Weights of a small GPT-style language model, trained from scratch on English Wikipedia: 6 heads of 32.
Each number is 50 + 12 x the weight over the matrix's rms, rounded and kept within 0 to 99. Layers, rows and columns count from 0.

# layer 5 attention value, 192x192, rms 0.047, rows 119-126, columns 0-95
45 50 32 57 57 72 52 46 48 55 35 61 67 43 44 35 51 60 55 38 52 58 54 66 41 39 57 45 51 46 31 38 55 68 54 56 48 40 59 51 50 37 43 47 68 51 35 44 41 53 42 52 28 61 35 44 53 40 60 19 56 61 43 63 27 65 65 56 43 53 59 46 56 51 72 36 75 33 59 53 70 70 66 67 47 60 52 38 65 56 56 62 42 46 61 54
35 40 60 77 53 51 65 50 41 53 38 42 43 61 59 67 54 44 68 44 43 47 48 62 60 58 41 63 50 40 41 42 66 56 55 47 54 54 61 55 51 49 55 27 63 47 37 56 53 34 67 56 52 60 59 62 52 62 31 45 43 53 60 47 53 45 70 50 48 65 54 46 58 53 62 32 43 61 61 69 65 41 48 59 58 52 41 54 34 68 34 41 48 46 69 47
61 58 52 53 52 55 67 51 42 59 50 34 58 48 38 56 63 62 13 55 57 39 68 40 78 52 43 52 50 58 63 60 40 47 52 52 61 64 64 42 67 51 48 41 65 35 55 58 32 45 62 53 38 58 30 61 26 41 46 58 52 53 51 39 46 48 48 31 65 37 48 39 44 49 43 43 49 49 28 60 71 60 49 54 49 69 44 60 54 54 45 57 44 50 59 47
46 22 47 37 61 49 20 42 37 41 34 39 43 36 64 43 72 38 56 45 61 52 40 59 60 52 41 68 22 49 55 30 37 68 57 44 41 42 47 60 50 70 49 35 49 51 50 70 48 54 49 31 58 52 69 47 53 35 42 56 56 54 38 64 59 48 48 51 68 73 34 35 40 42 51 55 40 52 56 38 43 38 53 58 54 57 62 30 68 49 40 56 29 27 46 38
61 45 52 34 48 57 42 56 39 62 59 50 53 80 40 47 44 55 51 66 48 67 77 47 62 68 32 40 52 55 52 59 57 58 51 59 68 44 45 55 39 39 52 37 57 68 30 45 56 48 45 55 44 74 37 46 67 59 54 43 57 40 59 46 51 39 59 46 57 50 63 61 33 31 63 51 44 52 47 64 47 50 50 40 26 62 58 46 56 31 63 43 50 52 35 42
77 38 43 55 41 54 45 46 30 41 72 30 50 42 46 26 60 38 42 48 45 36 35 96 35 33 35 39 30 34 44 30 43 64 65 10 40 53 35 31 40 63 49 33 49 44 57 17 56 44 44 39 71 66 53 61 72 41 47 28 03 50 30 59 79 65 38 42 55 45 56 67 59 50 64 28 25 58 51 50 43 26 63 67 60 27 46 31 67 69 49 75 51 40 42 38
33 52 58 57 67 47 51 61 47 53 36 42 33 63 40 25 39 54 29 49 43 31 62 62 55 40 62 52 50 58 56 46 44 38 35 71 66 57 57 61 39 38 62 81 35 39 45 36 64 48 49 51 58 48 38 47 58 55 47 61 61 43 47 39 50 57 49 41 40 39 63 56 79 49 46 20 54 57 42 41 70 39 52 51 46 59 51 59 48 45 56 57 80 65 37 67
46 48 40 55 71 37 31 41 40 28 45 62 74 49 58 51 74 26 54 58 77 42 45 51 46 51 57 62 36 58 52 56 62 62 38 60 50 46 57 48 66 47 64 52 40 54 55 68 61 48 29 59 44 49 41 60 64 52 43 47 49 65 51 44 41 56 62 41 58 62 40 61 58 62 56 55 59 37 33 62 58 43 71 47 43 48 70 42 55 61 50 56 49 42 54 43
# layer 5 attention output (transposed), 192x192, rms 0.0584, rows 119-125, columns 0-95
32 51 53 41 55 39 49 67 52 47 53 57 64 67 45 72 30 51 52 39 34 45 47 34 64 55 40 62 38 42 74 52 31 45 47 49 43 46 46 68 50 44 41 49 52 42 47 44 31 46 53 46 60 37 57 68 71 51 64 44 46 56 65 53 56 53 48 45 41 57 53 36 67 67 68 45 45 45 60 50 60 53 33 61 51 62 47 56 65 64 26 33 51 56 44 35
39 88 32 30 39 56 32 68 53 44 50 81 55 41 55 44 45 36 45 59 63 58 59 50 60 54 44 40 38 43 55 77 70 57 56 47 46 60 72 58 48 55 45 52 47 45 57 53 74 67 42 53 41 27 37 63 59 33 69 54 70 69 50 43 55 37 53 51 66 48 57 67 28 53 62 49 44 44 50 22 37 58 36 53 57 27 35 47 62 48 55 33 62 40 21 41
69 57 35 66 65 42 38 54 69 54 51 63 42 59 53 58 58 36 71 66 44 34 69 63 34 48 41 50 68 31 40 16 63 44 62 54 49 23 40 38 31 40 54 54 51 50 47 43 30 73 41 51 72 38 53 45 61 40 46 43 39 51 54 59 53 54 65 49 25 66 62 48 50 58 37 47 57 32 55 43 36 46 59 48 45 48 36 63 41 47 62 47 50 48 28 59
36 57 45 53 40 61 60 52 70 47 59 46 64 50 64 60 37 53 51 56 68 59 55 47 51 36 57 34 51 61 44 63 58 48 46 46 49 54 40 28 35 43 50 42 56 57 39 40 56 51 45 43 38 47 50 43 43 62 46 37 58 45 60 45 60 33 52 73 59 55 56 57 30 48 38 54 35 77 49 48 59 51 34 37 61 51 52 48 42 59 50 51 74 47 50 53
42 43 58 66 56 32 61 40 47 34 54 46 41 48 57 54 46 72 56 39 43 41 51 43 22 47 58 58 50 38 53 59 39 35 48 40 21 62 46 44 53 64 45 43 60 40 61 44 53 42 31 60 48 36 66 59 38 53 37 54 44 43 50 56 56 58 42 34 53 35 38 40 57 57 60 62 74 43 61 51 61 45 48 65 46 53 60 55 41 59 64 55 26 48 56 48
27 51 64 45 60 75 69 59 65 36 50 67 67 61 54 49 34 43 55 34 67 84 37 32 80 54 41 52 52 79 64 50 46 44 41 52 41 53 61 51 48 45 77 67 42 29 15 53 49 67 58 54 33 54 56 59 30 67 67 59 67 48 44 22 37 44 44 59 37 53 52 52 47 60 49 45 16 62 24 43 52 72 23 57 41 54 35 51 36 34 27 52 43 57 71 52
64 56 53 62 66 52 48 47 50 78 52 42 69 41 39 66 51 41 47 69 57 45 58 59 31 58 48 37 62 67 40 33 61 59 71 41 37 54 29 47 46 47 49 50 59 43 59 49 55 59 40 55 44 51 59 58 47 43 64 60 33 48 57 54 37 42 48 53 41 82 28 52 56 48 57 72 42 73 31 39 41 73 46 25 51 47 57 41 43 34 48 31 31 44 60 63